From a checkpoint of a small transformer trained on Wikipedia: 13 layers, 2667 steps.
Each number is 128 + 24 x the weight over its row's rms, rounded and kept within 0 to 255. Layers, rows and columns count from 0. Numbers have three digits each. The size before them is the row's rms in percent of the matrix's.

# layer 8 MLP up, 2560x640, rms 0.179, rows 2553-2559, columns 512-639
096:160147124115118135096144132090088129111159106096183142119102158146115136157140120161122117123118110148092125106104130112165139149176146125103178068118124115129071124146063121159127132110159142099119097139056120102100166140120146138099105146102150163134146149096128101127132124124100105156112131149119134077145103137147152107100133131114071101136153108134097110152120156167128137142102
113:104100150122123123100171136097123088114109155130143107151173171124092143174156143098156133119134133118123124153107130130115130109130150146166099146130151071173113115117108130127131142141157157147130147104121088144100168118065116091110154127143123123089140143133232140123100144072114109153127138146137115138125116167074117109148101087131101118156144148136132150102106118141134119121143
092:083119134144111150136127125167083127171091162082075107123126119148173124126109168118092130112167136165147144114160138134178135095166112128146138158107161160120172113128149111145123104173120151152127198146125123146126160148140109127121083140161132126119109127136115137158098077139112115095127160115089127113126125105134085155140158102135101110091135088110107136086124134142114139119103
101:161085142139140131141126117138127038139158143158135128145128106125100139188162129131089137086126152160131117153111122116086152144142119157148178143156162116139105105165152107108113112122149146149103143147142133134103130213166134172091119083103121105119156133082126136140143109105099105114153143125135107131116121143121095143137132138169118153134126139126129173131150131089123105118134
094:144120154066144129130109086122122152152176088142158144124109137118182087168137124096111133100121157098120138135105172149135119154097134098096126107140136172148097147107141107103125107135099093114133113128130127118128164119101142172105101138126168130139129179192106157134105170091153116156156127105145089149174138099171126108129140104097164136131143123134122124121110114106141137136085
092:137161156139086134087118104098125141159133177111143152089123161131143125119062144142151126140116175119109150109089149170121156139117129118145169097137124118122126126174152160153148148129142155135150085126147130150113136137139126111145110141144172125147161121150137137127178130123148151156154114121155141134126126129107102138157105115093148120095128135144096165075133132127112116163129
100:136099119116161189105114128140092124074124109164101104078116114119092164169150131147119141114099118181152087128147146130159178091116116122113105109142145137144120103137138113121145100124154188134131165155146139122103118174133195159135087061096139137126213123115127125100104167125151131153125161126143142128135061140153075134163121160129134111180119123121164126131114153098125175105097
# layer 8 MLP down (transposed), 2560x640, rms 0.181, rows 2553-2559, columns 512-639
102:144133121128125112168101159104108130091195134147148133140101114117134144099124130101132126102154172127100128095141118120144133120096132173121104138143156126165132134117105147130138174151110141126124145157138083149082090092126151126133126111142121117077121108144160111113135110128078158136091128156136117161087122099133126131140132114130141123138119133124110109129092102174119131070133
105:119127143129092110145157103144082133130095109110136111134112189136159153071105126146140111133116145107176149140121133160151140152118128150118126115109130145127130114141079109109109102157109150120148101138111101084130112141139127152111104109116089164156135111148149114154135132168096166096163153115101144126175140152149140107112147094158158097142122106149124142142091110098133129119152
096:128127090146104104118143136132141087127129114078129141111122067167140106135103111147091108153188112163110068140102132129153129136140114077114128110091122149138154140143166158140110142113141132140174092115105154139131135114140096105126129126162138121120170132126123114106113152096095142098112149155115122129177147145108121162113160128118140112091128125094117135150146153109093113155155
105:153156149135122104140118091115129158155100124122149105157148118138116172139079110129131132109146155109091106144127156154103122124101128087108146134097143149127143129086081162155069124151125152095134160096139156133124124083101130122105148155100149115161170130149132140155107160114125176128132126103098141093142172123107089146156126129082161115122107063116111127127134073126156114121098
099:092133129107102120138158156116106121165155081132099140111162056131124139092168088125146112117143117122125130131125121148130131211110152095127126147151109119136104113135119149126077112090112152110081081119124133135115119121147123135131126125101133138116154167117139122112133114097152110074105133152151149153061083054112193132119124121143153119193145130145126086123111142145141158118137
100:087123084159096132142138122143167145131150122125094146152148103160123131113076121147126120128086111186109130127149084121115114090118141148141141107152109126151139149112082114125103138143155122135125103106107131104114098143125121160130125132131097077095098130133119125118108091140113110155160106152086114109140157093082126141151137118118173125122174166126120130139151109126170130176146
099:149115131162138109143129142110107118116111124145136134106163146086129112073171105135100116090079133116078116153126073157110088121117111136126198162100124129133111123118114113147117118164130161098119122148155132135151077144132159122090149162098124130147132147134118125126140146111168129114147118092129114134106166127156150107092104142150113120075073091141115165125102130098126157098163